Each number is 200 + 40 x the weight over the matrix's rms, rounded and kept within 0 to 999. Layers, rows and columns count from 0.

# down: layer 7 MLP down (transposed), 512x128, rms 0.16, rows 131-183, columns 0-63
# up: layer 7 MLP up, 512x128, rms 0.168, rows 132-183, columns 0-63
down131,103,179,232,159,208,217,164,163,238,247,212,216,177,259,151,229,249,191,282,232,180,189,264,120,160,212,218,230,253,230,189,294,174,146,179,134,196,212,154,191,159,226,198,218,145,146,132,277,186,134,171,242,224,194,248,153,236,216,167,223,204,210,219,194
up132,221,210,149,124,186,168,176,153,147,137,188,183,237,204,250,281,217,190,220,145,203,229,221,241,191,148,203,205,169,197,125,166,152,208,194,261,193,153,217,183,160,240,161,181,151,197,217,159,259,242,163,138,239,184,256,241,181,182,123,199,203,185,177,284
down132,178,210,191,253,228,212,208,199,209,184,98,170,193,212,217,150,212,257,200,188,238,195,185,161,205,213,80,272,157,221,179,159,252,195,160,169,170,233,135,172,258,208,212,192,142,167,188,190,124,113,286,170,151,170,238,206,212,173,225,228,219,241,207,172
up133,161,186,178,174,205,199,179,233,156,210,178,236,252,182,186,179,180,195,228,196,234,170,179,247,182,186,204,238,204,118,166,277,250,172,199,155,214,164,188,186,238,195,242,233,236,151,226,197,247,209,216,139,192,209,282,250,177,199,181,241,217,188,229,234
down133,253,164,172,171,208,142,260,224,248,198,166,212,170,166,249,207,171,180,203,224,212,231,257,189,191,173,198,185,197,208,163,218,169,223,237,229,153,169,225,194,243,219,198,181,177,162,216,170,213,234,227,285,246,163,220,166,180,184,208,164,156,143,193,181
up134,152,198,197,214,243,182,222,154,233,187,229,236,219,272,156,187,182,296,206,159,163,157,227,283,257,270,172,181,199,200,244,189,175,243,250,207,197,189,249,201,150,291,263,123,183,228,138,154,167,180,180,175,211,196,157,204,197,269,223,200,242,203,222,280
down134,193,215,240,179,246,183,163,142,211,188,208,134,201,214,191,181,201,275,233,268,163,247,258,206,210,182,207,171,199,206,202,145,212,206,202,142,290,189,169,208,213,259,210,144,144,207,227,235,254,252,173,208,202,224,167,161,211,240,274,220,162,293,167,166
up135,216,226,210,184,176,213,265,185,207,193,248,192,170,226,193,274,226,234,209,128,277,206,210,179,215,200,111,271,235,171,205,229,232,258,195,168,215,194,177,193,166,210,192,196,164,194,244,231,231,214,167,244,256,213,185,130,231,164,228,188,168,161,116,132
down135,203,179,156,240,136,197,190,167,180,252,204,234,229,166,154,208,230,214,244,248,197,114,150,209,119,170,252,214,199,246,247,177,205,196,101,238,213,226,256,274,165,243,207,245,239,206,177,197,231,207,208,159,183,208,249,211,251,219,117,153,184,206,211,251
up136,224,230,213,207,208,204,148,158,223,185,211,203,242,260,220,171,213,160,263,235,207,164,251,243,155,199,219,212,184,163,165,171,181,275,200,168,228,219,205,148,171,150,191,194,194,250,208,248,201,162,246,123,271,243,197,191,197,186,223,178,237,155,255,194
down136,150,237,206,153,223,272,258,213,197,269,231,206,199,159,216,260,225,248,164,192,198,137,219,203,227,196,235,215,248,163,285,174,211,122,227,185,135,249,225,154,233,218,173,261,186,215,145,203,175,168,197,247,262,180,163,177,191,152,168,254,134,167,212,206
up137,188,232,220,252,180,197,186,218,201,169,187,196,212,199,197,123,98,104,227,224,263,209,189,194,202,289,211,165,186,192,301,163,176,239,231,198,164,237,195,75,165,135,262,168,222,181,185,198,193,232,216,162,169,195,196,281,180,206,202,175,203,220,194,195
down137,208,209,193,171,193,191,150,194,137,241,260,163,170,253,251,153,183,255,173,201,219,231,167,187,147,219,185,190,220,238,187,198,163,141,214,289,231,220,164,230,202,133,269,211,168,267,184,257,208,172,270,183,192,143,267,186,164,194,165,187,176,196,182,178
up138,199,208,142,222,210,187,206,204,220,175,189,230,154,252,184,146,181,222,184,219,212,265,190,158,215,232,249,247,237,233,194,248,229,283,186,223,109,240,197,180,201,230,183,219,178,184,203,205,249,191,159,206,185,249,162,239,182,216,229,206,242,230,213,195
down138,173,210,198,179,203,260,181,161,198,200,183,176,175,209,277,179,270,171,211,268,199,194,153,261,203,272,255,203,171,130,142,195,229,235,187,227,244,199,166,212,214,201,198,137,181,225,142,214,215,149,164,237,159,196,215,146,159,139,275,207,217,184,224,343
up139,177,186,208,210,266,201,168,204,182,223,235,235,231,192,228,179,260,197,278,199,224,210,154,199,265,121,240,131,201,172,226,232,252,201,215,198,279,162,218,152,195,182,168,168,173,191,231,264,221,194,139,184,139,227,173,215,205,202,140,168,267,232,220,202
down139,227,245,205,223,244,236,253,193,195,97,208,232,227,235,118,156,191,83,170,118,295,224,205,221,218,298,172,228,159,272,174,216,212,188,141,144,165,135,218,269,147,149,187,107,192,198,222,145,196,266,181,214,259,100,152,228,225,192,266,145,243,185,260,212
up140,202,258,155,255,213,211,126,259,187,182,209,195,173,198,216,154,103,170,215,249,226,155,105,219,148,202,210,170,113,144,211,256,164,277,263,267,246,235,171,151,190,211,199,223,236,153,274,254,248,224,196,163,157,194,147,225,195,138,206,223,207,181,206,230
down140,247,268,254,189,170,132,155,167,196,258,191,189,203,205,121,136,221,140,157,142,112,231,194,261,180,157,205,258,232,184,231,216,225,115,209,168,181,234,209,172,223,147,226,167,111,256,222,268,177,222,209,222,220,188,263,253,232,178,186,126,195,189,191,237
up141,256,147,236,105,217,276,257,157,283,140,168,150,247,209,133,226,168,172,189,214,131,245,168,191,202,261,242,158,132,220,198,293,267,163,181,230,171,224,135,148,259,226,317,139,171,158,219,221,160,205,198,191,246,190,199,188,175,275,215,242,181,164,253,229
down141,195,180,153,182,214,184,214,175,152,229,217,213,284,256,186,171,184,151,211,236,168,159,185,175,215,235,262,152,163,206,211,172,206,137,201,206,246,105,222,152,160,172,229,195,275,257,155,199,238,233,227,207,174,245,251,227,227,112,219,119,227,278,208,197
up142,189,166,198,186,180,282,121,221,184,208,186,234,235,124,146,165,216,156,225,217,217,215,192,216,183,222,268,158,177,182,152,255,167,143,189,175,255,197,135,246,208,226,143,195,235,203,242,195,206,197,156,206,210,238,228,162,219,193,137,210,164,243,200,175
down142,210,293,242,201,220,165,266,240,188,228,188,167,211,227,146,179,180,268,149,182,115,150,195,176,221,201,203,176,176,260,243,213,223,183,135,259,235,249,200,114,186,219,251,145,270,189,134,198,169,231,224,127,237,175,209,214,250,191,197,258,251,120,174,189
up143,217,290,167,158,161,152,198,218,162,258,160,204,226,216,259,189,164,176,197,216,202,242,178,216,217,213,242,231,138,112,147,291,281,195,165,233,200,235,134,237,117,232,185,151,196,196,164,90,121,169,225,240,175,154,160,197,206,201,253,155,135,241,142,142
down143,225,189,229,248,233,273,214,253,178,197,164,167,175,166,169,83,220,219,224,176,156,214,228,175,174,158,193,162,158,184,212,236,229,249,163,194,137,205,138,185,194,188,180,225,128,215,214,139,207,190,222,230,213,288,166,100,221,154,284,227,312,201,276,213
up144,159,116,240,205,231,193,176,230,221,191,188,244,168,236,196,113,208,197,281,205,201,288,197,205,202,186,224,153,152,169,222,231,214,279,143,148,142,235,188,197,222,166,202,135,153,173,227,231,230,221,221,166,132,231,165,230,139,207,253,254,185,261,226,205
down144,222,229,197,199,170,273,176,238,187,199,229,240,177,127,229,167,186,140,184,251,195,240,237,182,219,203,171,121,241,213,235,224,207,154,183,184,213,151,225,221,147,202,109,245,196,254,184,171,193,120,268,230,240,138,173,148,170,207,158,169,264,111,138,160
up145,265,184,147,191,149,261,199,172,155,251,200,178,205,296,158,249,200,185,165,140,248,244,218,272,245,277,237,184,186,184,224,227,240,233,138,226,232,312,193,118,252,267,170,165,192,170,216,256,260,246,219,202,206,155,215,164,187,261,189,167,185,265,197,211
down145,182,228,168,238,144,231,190,285,204,195,220,245,185,144,167,265,207,170,164,218,192,154,243,209,149,247,154,174,169,180,238,195,189,228,173,216,223,196,174,126,199,187,231,178,156,254,239,208,226,192,191,216,228,133,122,175,196,170,129,276,206,190,289,229
up146,256,219,171,236,203,212,176,208,231,249,191,216,134,131,220,125,242,133,247,204,170,188,275,212,168,197,200,203,226,197,197,241,216,188,153,135,186,226,219,147,276,187,153,140,160,187,110,239,222,113,168,248,208,218,207,232,260,249,212,203,232,289,182,184
down146,167,195,154,184,241,245,254,126,173,169,206,149,191,184,184,270,172,255,214,156,166,204,216,208,161,169,137,203,223,214,130,211,215,201,281,162,213,150,165,216,175,253,161,237,166,214,174,191,236,154,250,179,207,234,244,197,161,177,129,136,222,124,204,201
up147,246,168,180,246,136,218,224,103,187,194,164,179,168,246,225,164,186,220,201,163,284,214,185,149,152,152,143,215,226,224,205,259,183,224,191,252,218,190,210,239,210,206,205,202,156,192,214,179,133,121,202,190,289,193,206,169,253,253,229,148,219,140,252,226
down147,221,190,167,240,212,229,230,182,125,221,160,241,164,161,136,131,269,301,172,187,158,178,197,214,166,102,213,140,232,206,221,179,176,230,177,212,222,240,209,245,214,185,241,129,216,262,298,236,205,200,184,222,243,191,119,263,179,193,211,178,206,304,249,197
up148,190,172,177,274,192,235,181,256,212,147,220,208,197,232,244,170,162,210,223,196,220,114,170,272,182,242,160,210,203,132,241,236,229,263,167,205,200,203,199,277,203,213,159,166,194,264,254,160,170,188,244,177,229,158,113,226,205,272,118,231,196,228,152,234
down148,164,217,229,90,185,182,212,221,249,248,137,236,208,149,198,178,231,227,120,198,180,210,254,194,213,141,234,205,214,246,222,158,179,108,214,156,204,208,140,159,225,215,217,248,272,128,199,225,238,204,215,176,176,223,244,162,139,194,193,197,265,193,191,228
up149,185,257,138,192,176,136,215,268,99,223,256,209,268,142,167,266,203,300,179,166,282,227,174,258,235,153,165,190,193,253,166,268,182,241,240,124,181,135,185,261,154,185,239,190,185,179,178,205,153,222,166,165,225,204,173,205,220,203,150,241,154,267,229,219
down149,202,237,213,210,225,150,215,160,249,165,136,185,186,232,267,181,163,206,268,215,219,167,186,175,170,205,227,251,204,189,210,127,217,120,223,174,220,236,186,214,196,93,108,187,214,170,156,256,172,256,250,271,186,247,226,165,178,201,191,215,196,207,221,219
up150,228,218,97,184,141,208,167,199,203,149,179,230,168,182,179,207,160,187,186,182,251,218,133,202,266,178,161,214,221,263,181,198,268,207,142,215,180,137,164,182,191,182,186,208,149,171,222,275,215,198,160,236,243,155,183,219,192,233,207,222,184,231,221,243
down150,194,242,241,164,244,178,212,176,183,186,197,196,220,257,200,211,224,203,280,183,189,132,213,179,169,231,251,215,198,234,119,151,193,183,198,194,266,185,160,182,170,140,203,227,191,242,217,200,168,205,204,156,210,123,217,187,181,250,234,90,196,129,148,187
up151,180,236,231,197,267,146,265,190,155,218,192,151,258,206,237,168,202,262,194,190,175,200,245,145,211,238,167,150,211,176,236,196,183,230,187,201,159,162,240,180,170,161,155,182,203,193,187,213,199,227,242,146,199,166,237,208,195,214,221,220,170,231,223,194
down151,172,257,214,254,268,232,171,237,152,210,184,131,266,202,189,260,270,159,181,194,177,114,208,192,217,233,224,225,232,218,148,185,173,215,178,183,163,168,261,208,235,156,219,207,185,146,234,228,190,158,224,175,194,189,223,263,249,154,237,207,243,190,219,192
up152,232,194,227,191,260,276,274,223,196,175,171,215,179,221,173,206,239,122,242,273,250,186,186,149,185,209,313,205,221,204,197,216,116,235,127,140,200,213,210,202,195,234,130,259,193,154,217,231,160,181,215,275,259,226,135,221,239,145,205,185,190,198,176,192
down152,177,167,220,182,193,90,206,153,171,131,207,182,220,206,223,234,246,185,206,180,240,200,157,243,177,177,192,197,158,211,185,152,267,225,253,259,162,184,221,142,253,213,211,132,230,214,199,207,197,195,190,221,178,201,205,220,245,125,216,218,227,255,168,232
up153,195,198,164,165,203,213,206,124,216,248,195,168,190,178,246,142,184,211,170,178,206,156,154,205,207,215,220,228,220,291,181,192,271,197,132,205,163,294,238,55,159,287,236,143,168,165,247,244,192,151,259,167,194,179,254,223,183,288,125,220,151,221,204,236
down153,184,131,195,181,208,218,207,212,178,139,211,172,204,175,249,287,196,235,269,214,257,230,293,235,218,248,211,199,172,209,170,211,183,198,255,130,260,126,184,183,200,206,156,182,256,229,148,145,218,218,189,134,117,189,228,279,231,208,256,191,220,218,215,239
up154,226,220,193,71,304,243,264,152,168,203,197,159,226,196,246,235,208,99,235,166,197,250,224,286,167,165,175,150,260,157,211,261,224,211,162,180,215,211,186,242,211,177,158,173,131,165,234,217,233,230,233,267,213,217,131,171,168,259,210,180,190,291,171,172
down154,227,183,230,123,216,249,209,227,175,151,283,170,187,216,178,143,125,246,223,141,188,245,164,87,283,281,198,259,163,141,212,206,220,162,219,230,167,161,191,216,180,254,264,220,286,212,190,182,185,181,162,167,166,165,192,163,151,247,229,249,232,149,191,197
up155,98,180,196,180,129,219,121,222,180,236,227,239,214,113,210,288,209,134,290,174,200,210,178,158,229,241,169,156,178,219,213,241,198,184,137,210,241,245,254,224,186,239,206,245,233,260,223,202,230,84,162,238,255,210,110,176,185,213,205,199,214,150,180,209
down155,236,192,178,180,292,177,259,227,180,213,216,168,269,111,247,108,253,182,188,285,173,125,184,202,147,235,138,167,170,251,203,219,291,207,273,191,184,261,192,134,248,186,147,134,265,195,187,201,186,175,259,209,202,216,235,282,197,179,178,222,195,232,174,185
up156,151,163,145,196,201,177,225,198,177,203,255,175,230,171,216,147,220,199,143,179,260,206,171,237,170,235,173,215,176,224,243,174,169,236,75,165,165,166,218,223,203,154,191,261,222,212,218,188,200,144,254,277,227,250,184,212,190,222,196,212,231,266,236,213
down156,222,267,170,163,124,123,131,174,274,193,144,274,265,216,246,210,187,219,188,184,199,252,191,167,213,279,197,265,234,227,130,244,162,140,302,120,187,236,289,191,171,214,260,274,179,175,240,127,196,207,231,165,138,252,242,153,85,188,120,144,185,189,200,164
up157,142,155,153,234,239,254,242,226,210,240,192,202,207,146,161,181,194,308,156,133,189,239,189,212,152,176,210,217,169,160,244,207,235,164,177,264,147,186,245,175,184,126,235,207,181,253,221,221,130,142,150,222,207,211,196,205,233,185,197,258,228,191,149,244
down157,265,183,225,237,280,166,213,186,169,250,148,213,199,202,189,157,187,170,219,138,280,159,141,173,229,160,244,248,210,215,172,99,166,216,159,243,241,247,156,200,254,249,170,206,193,127,205,224,262,176,181,187,198,215,321,215,258,216,282,196,208,164,137,176
up158,181,147,190,241,168,112,233,203,277,174,185,160,223,214,222,151,275,158,164,204,204,286,249,165,245,183,215,205,258,136,195,172,229,217,218,157,155,201,210,187,137,204,156,160,168,164,117,204,173,233,155,244,176,174,225,221,210,179,174,194,192,213,176,266
down158,222,179,209,204,225,190,172,178,179,129,203,213,221,154,212,226,131,206,227,162,152,138,176,213,229,186,220,231,185,170,220,203,203,267,174,215,239,179,202,129,252,281,215,277,182,251,270,214,168,197,117,210,250,161,202,194,194,201,214,201,200,233,250,239
up159,213,284,194,153,182,189,216,135,189,161,242,204,238,190,191,199,196,193,197,185,120,278,180,209,166,231,155,154,242,181,186,210,133,258,158,168,189,214,224,187,178,189,168,273,150,171,201,248,230,193,230,204,102,223,269,199,230,243,159,237,243,294,83,167
down159,142,163,231,230,200,218,238,159,138,229,251,194,211,212,129,193,243,245,199,116,189,206,169,197,179,219,262,192,244,205,217,164,201,224,239,249,188,181,252,229,198,210,176,124,224,226,233,151,171,214,121,233,262,223,193,219,227,147,176,203,152,256,238,215
up160,246,183,229,125,188,201,247,187,137,279,173,248,192,288,261,124,170,266,239,222,185,237,208,193,214,205,175,259,249,170,186,179,191,246,297,250,228,136,94,197,182,213,206,218,174,207,202,188,140,195,222,196,231,249,129,187,100,209,230,168,128,194,218,274
down160,133,190,186,216,238,258,173,188,230,157,132,136,176,226,214,223,240,192,173,247,253,135,157,208,202,200,175,160,249,208,227,188,197,220,210,253,128,167,152,297,199,238,133,209,194,205,205,103,249,173,195,151,138,176,256,202,249,159,88,172,150,181,221,156
up161,162,241,206,213,188,259,156,252,268,95,203,191,171,219,160,211,235,203,218,246,221,237,196,201,246,194,137,204,283,214,259,180,191,241,220,134,235,178,228,188,187,195,188,170,213,200,228,326,190,215,226,204,290,195,228,257,216,195,257,224,116,101,290,254
down161,213,104,202,181,222,231,165,292,242,183,193,249,212,253,201,201,225,98,192,227,191,206,140,210,190,196,306,197,246,157,130,206,243,288,113,200,264,233,206,180,152,172,256,233,234,221,215,192,208,236,165,158,241,194,206,180,211,256,208,254,200,215,219,142
up162,256,170,226,132,202,233,194,190,179,265,221,208,269,138,212,263,145,217,167,236,213,173,207,247,214,237,228,80,224,252,209,182,123,233,180,176,189,153,160,255,241,192,152,161,147,163,253,255,227,250,179,200,219,217,161,191,172,200,153,202,213,193,238,180
down162,175,147,210,207,212,179,171,182,148,218,218,130,132,205,142,181,234,163,189,151,190,195,218,163,215,242,198,196,251,235,141,146,267,157,255,237,147,178,234,141,144,197,257,220,210,246,226,229,171,202,188,215,97,146,205,178,245,190,223,242,193,221,217,181
up163,193,152,131,145,274,178,291,216,291,206,151,199,222,136,192,221,291,216,223,232,222,184,138,174,198,229,172,268,208,193,213,246,119,130,193,227,218,230,224,182,184,252,196,167,180,171,214,238,165,202,102,231,166,260,123,257,219,212,301,177,179,199,309,208
down163,166,166,161,182,212,207,232,222,196,220,239,231,205,217,257,165,173,171,219,202,135,125,260,188,185,250,160,142,166,175,312,225,268,298,250,195,248,157,194,204,185,122,209,188,176,269,178,190,198,238,139,190,208,170,202,189,213,146,187,205,210,228,160,247
up164,204,181,201,188,277,159,264,134,195,123,199,210,217,232,249,200,211,218,219,183,208,184,165,233,184,131,188,195,279,175,211,191,179,234,213,176,205,226,216,238,182,281,191,150,115,209,280,207,225,295,207,254,221,231,189,166,233,162,238,173,231,206,179,232
down164,185,165,303,246,270,199,190,190,198,273,214,166,264,173,150,161,222,168,225,169,215,186,215,168,232,199,176,215,164,253,200,206,223,202,273,211,139,219,242,166,158,156,199,200,200,149,137,167,225,185,211,204,272,153,105,252,185,162,186,250,216,203,210,118
up165,194,244,125,253,257,165,245,254,108,237,226,223,188,208,217,151,245,214,48,133,267,194,219,133,179,206,234,181,156,147,204,191,216,275,246,276,223,205,165,249,119,166,196,129,245,262,212,223,249,146,185,166,172,148,199,204,172,243,175,260,218,208,236,195
down165,223,255,162,228,142,204,193,250,156,200,215,231,269,229,210,202,172,166,185,197,194,228,142,163,177,226,130,157,189,224,208,212,127,267,183,248,137,222,205,203,173,219,189,169,248,247,271,322,178,198,181,249,205,191,282,201,156,209,153,286,211,209,201,132
up166,256,182,184,201,276,226,264,203,227,184,190,203,232,181,201,168,214,151,185,159,242,208,205,97,206,189,201,187,159,160,257,175,217,216,204,238,188,57,186,225,172,202,142,159,182,222,197,209,223,160,239,245,199,246,263,158,165,183,180,184,202,260,169,208
down166,260,211,248,225,140,265,138,207,237,232,255,199,214,192,153,166,183,223,203,172,197,159,122,188,232,243,220,143,176,220,188,273,193,278,254,161,160,172,148,125,301,240,154,216,203,138,196,160,193,231,176,146,158,193,212,176,263,172,218,199,211,222,170,231
up167,255,238,234,150,133,214,215,217,200,129,209,219,197,195,191,159,243,216,168,204,169,182,221,241,262,267,137,165,231,194,192,246,204,193,129,177,180,185,260,256,234,205,181,182,226,161,200,254,170,219,194,157,263,212,215,200,174,225,148,291,163,239,192,199
down167,189,171,176,233,215,204,163,106,230,241,262,171,268,207,149,196,239,116,172,208,245,244,241,232,225,157,241,220,157,246,202,155,179,195,206,236,255,235,211,169,163,219,187,198,204,240,183,171,249,190,204,220,188,195,233,159,209,168,171,199,157,168,186,163
up168,190,177,197,180,188,201,272,253,156,188,226,196,198,121,216,187,192,185,145,217,240,247,263,147,153,197,176,269,143,157,221,257,192,163,158,224,200,182,222,167,237,140,155,121,206,177,213,230,279,150,173,169,255,180,193,202,97,197,274,161,233,163,197,170
down168,147,224,196,210,176,169,131,206,188,167,139,237,133,163,198,227,254,190,203,222,286,176,246,226,173,171,155,214,163,159,175,221,164,183,218,152,192,111,109,246,146,326,165,312,237,222,192,176,167,206,243,197,157,276,102,168,242,232,181,225,196,234,194,176
up169,243,161,152,212,161,183,213,160,209,241,194,174,221,177,162,261,211,176,224,154,186,252,156,194,178,198,235,195,143,215,193,176,124,206,176,236,256,225,151,212,262,152,159,164,160,241,199,191,193,202,257,169,141,152,201,185,204,208,91,211,230,245,182,182
down169,127,200,208,188,190,129,194,233,226,199,210,246,221,256,254,135,160,190,214,262,240,230,257,154,139,221,176,237,206,159,156,162,253,223,248,145,214,243,193,224,236,244,221,222,168,166,190,232,139,204,181,183,202,235,142,246,156,156,234,206,162,200,212,210
up170,226,260,235,169,247,144,191,205,230,240,172,242,226,168,180,226,202,253,167,169,227,250,298,135,210,193,186,162,237,264,213,198,229,193,214,172,175,207,233,227,147,224,196,233,181,190,159,170,235,262,205,226,163,211,210,211,162,145,140,231,222,194,188,203
down170,236,194,196,189,228,172,207,247,104,169,173,243,228,166,233,142,194,331,213,186,180,185,194,190,154,160,219,188,178,215,225,179,249,196,193,252,160,202,184,155,153,181,198,209,182,141,236,247,151,239,136,216,208,187,236,218,194,215,225,228,236,271,138,205
up171,205,195,150,226,236,215,166,206,194,241,213,163,178,251,247,280,212,261,163,205,222,200,140,181,191,205,165,280,164,154,203,216,243,194,228,200,288,140,195,220,178,211,127,199,177,194,215,213,302,176,152,276,149,242,191,209,220,126,168,261,110,205,277,197
down171,239,187,192,133,87,180,236,182,235,175,142,218,144,264,254,114,87,189,220,193,171,239,123,176,165,178,157,146,205,250,160,143,216,202,218,215,186,206,218,160,206,234,203,235,134,281,134,289,177,207,204,193,221,160,206,268,181,291,215,183,220,211,228,207
up172,227,190,156,204,206,197,184,173,178,173,173,153,204,195,242,181,158,175,216,192,175,224,177,175,270,178,200,198,219,218,213,187,217,129,152,162,189,204,228,153,249,272,198,252,178,228,153,159,183,272,203,238,190,214,150,226,157,142,194,150,229,151,252,180
down172,187,149,176,186,220,220,230,253,170,193,218,217,231,190,206,190,215,155,172,240,177,229,238,256,223,215,247,166,215,247,179,211,219,198,200,205,215,182,159,184,130,218,248,210,184,207,161,220,193,200,187,153,203,244,238,249,208,250,164,176,186,172,239,189
up173,149,284,85,119,257,206,249,175,238,228,221,185,171,205,213,165,234,140,145,253,234,158,288,231,235,196,198,148,234,191,184,260,262,193,194,112,174,240,136,247,217,192,267,238,208,126,182,180,200,211,235,111,255,176,137,161,242,182,230,164,136,217,212,226
down173,222,177,205,197,180,209,200,212,200,205,181,174,149,172,146,265,133,185,300,174,201,285,125,148,183,241,255,212,178,199,207,210,135,209,164,274,288,247,180,122,170,261,130,212,219,197,215,191,241,215,205,195,210,233,191,203,198,293,152,284,243,156,169,194
up174,212,164,168,192,212,122,165,212,223,193,176,210,217,201,240,182,234,234,228,224,215,162,201,235,169,261,172,161,170,170,204,252,251,253,189,160,243,241,262,219,235,256,104,244,188,224,236,112,204,161,173,180,195,157,180,173,176,170,209,221,164,255,167,234
down174,208,210,184,201,177,237,227,163,187,279,207,230,147,223,127,229,135,203,237,207,143,289,222,171,213,200,180,162,266,209,190,138,219,168,245,148,238,184,205,172,193,149,264,171,123,210,168,184,160,210,192,268,228,198,163,250,237,250,221,219,209,193,222,281
up175,135,189,191,217,238,179,233,190,190,268,196,281,180,249,174,160,243,256,169,193,170,241,152,238,180,228,199,237,216,215,237,164,240,190,155,175,191,171,236,240,178,174,172,187,201,269,219,221,182,188,145,285,185,234,209,149,197,211,166,194,191,193,259,220
down175,185,179,202,158,245,261,239,188,186,153,180,156,220,240,241,177,182,185,230,183,249,204,222,227,147,123,165,190,235,203,112,183,223,183,205,175,149,205,257,222,179,196,212,207,161,212,272,241,220,204,260,212,178,199,249,208,121,298,211,143,184,255,199,212
up176,239,198,201,201,178,195,258,208,186,210,193,158,160,199,192,183,273,198,189,156,222,250,207,157,177,206,200,158,219,150,248,200,165,255,258,183,201,221,135,143,214,276,153,158,127,186,252,209,168,156,205,156,115,187,243,136,232,138,271,218,192,216,171,329
down176,122,196,188,165,273,182,168,229,240,114,212,226,261,233,207,278,172,261,160,237,178,227,176,243,212,152,218,178,217,192,253,207,137,201,169,207,156,221,141,184,140,193,289,249,276,157,54,148,188,265,194,152,213,180,162,224,118,281,178,239,219,214,224,185
up177,155,188,105,162,214,119,163,189,223,239,284,228,150,136,210,236,270,131,181,166,183,219,163,274,228,197,198,101,143,207,181,233,257,201,173,192,186,179,248,199,200,105,200,158,207,269,174,175,161,203,130,248,188,220,164,249,198,202,159,262,191,237,185,179
down177,181,194,233,141,240,184,301,129,245,211,293,225,208,230,174,272,126,201,218,272,82,237,219,247,220,258,219,112,258,176,140,151,115,221,290,164,196,180,230,205,178,202,91,186,188,140,169,247,154,150,183,190,236,180,196,299,162,203,189,247,158,132,289,233
up178,134,187,183,209,159,206,209,214,148,172,224,153,142,151,177,253,296,258,135,156,210,132,249,188,181,160,229,213,225,158,229,264,300,246,153,221,232,125,231,267,225,198,200,218,172,232,131,171,178,308,153,187,195,203,207,162,193,266,206,184,188,207,245,180
down178,248,211,140,270,231,235,168,211,161,170,287,149,251,188,159,208,152,254,205,173,195,174,205,164,191,179,163,238,212,206,181,263,225,225,241,154,201,160,152,181,144,204,189,206,295,184,249,260,255,204,232,142,191,197,235,210,240,219,164,234,270,252,131,162
up179,263,192,195,216,215,238,210,125,234,299,258,224,277,170,213,184,213,101,192,231,245,294,169,168,184,245,178,236,169,245,196,213,145,269,156,231,229,240,207,257,221,190,179,84,91,206,238,200,201,242,167,205,195,166,169,218,237,212,236,212,183,269,123,189
down179,150,203,216,188,201,177,179,275,174,194,227,205,154,223,236,245,249,198,150,170,237,221,230,228,219,209,230,146,202,90,216,99,145,139,285,228,148,154,216,214,205,192,236,266,225,202,241,178,172,149,230,185,165,185,155,170,215,313,155,147,139,209,180,195
up180,162,189,181,174,204,277,186,166,149,186,214,251,91,194,147,179,254,300,289,130,137,195,231,249,209,168,197,140,105,143,225,198,198,159,166,218,238,238,232,224,128,236,201,234,170,209,147,250,202,205,229,181,268,190,138,195,245,210,215,245,229,199,184,165
down180,169,250,224,248,242,199,200,129,221,196,129,292,176,203,254,135,135,185,203,149,170,235,109,168,221,231,149,177,215,271,136,188,306,138,211,186,128,131,199,107,235,169,193,169,185,230,177,226,215,204,188,273,192,147,245,202,205,238,229,215,215,251,230,231
up181,214,209,92,250,197,234,140,264,182,311,121,204,216,162,230,191,222,121,230,197,196,249,220,149,175,203,169,241,194,192,248,226,287,190,158,241,245,192,310,258,202,199,266,196,205,293,178,161,206,315,210,209,198,155,204,188,268,109,194,206,264,207,168,236
down181,196,162,239,222,237,207,217,226,266,199,200,213,239,185,167,239,153,241,166,208,161,244,286,279,140,246,227,161,196,204,216,191,155,145,226,152,203,253,135,219,220,203,106,173,244,167,114,299,181,159,191,222,201,257,187,186,161,128,155,297,174,182,209,238
up182,231,247,187,233,271,164,249,195,176,233,190,193,204,235,200,151,199,158,152,224,190,263,188,270,189,205,168,247,146,294,258,229,211,233,152,209,283,231,197,248,194,164,170,114,204,268,159,187,212,253,161,74,172,167,170,114,220,194,170,184,178,259,220,232
down182,170,215,206,169,244,202,180,267,203,201,257,111,177,148,175,154,226,157,164,206,199,115,216,205,229,171,234,254,234,241,92,190,220,134,270,220,215,241,215,222,226,173,169,168,222,235,223,252,192,146,244,224,208,190,241,207,277,131,190,161,191,178,216,138
up183,208,214,201,221,140,189,216,211,208,256,155,187,203,194,208,224,176,197,227,234,197,217,195,173,161,155,205,186,195,140,219,248,167,172,196,225,215,181,248,216,175,189,239,158,139,205,206,208,187,209,181,180,279,161,223,216,158,231,195,203,60,209,176,212
down183,87,188,194,223,188,177,158,204,224,178,252,181,191,193,158,277,160,185,151,151,198,188,175,253,230,253,224,210,189,260,212,153,201,192,263,207,198,130,115,118,128,197,178,214,253,219,184,210,225,247,171,213,227,183,226,206,253,165,151,131,207,217,268,221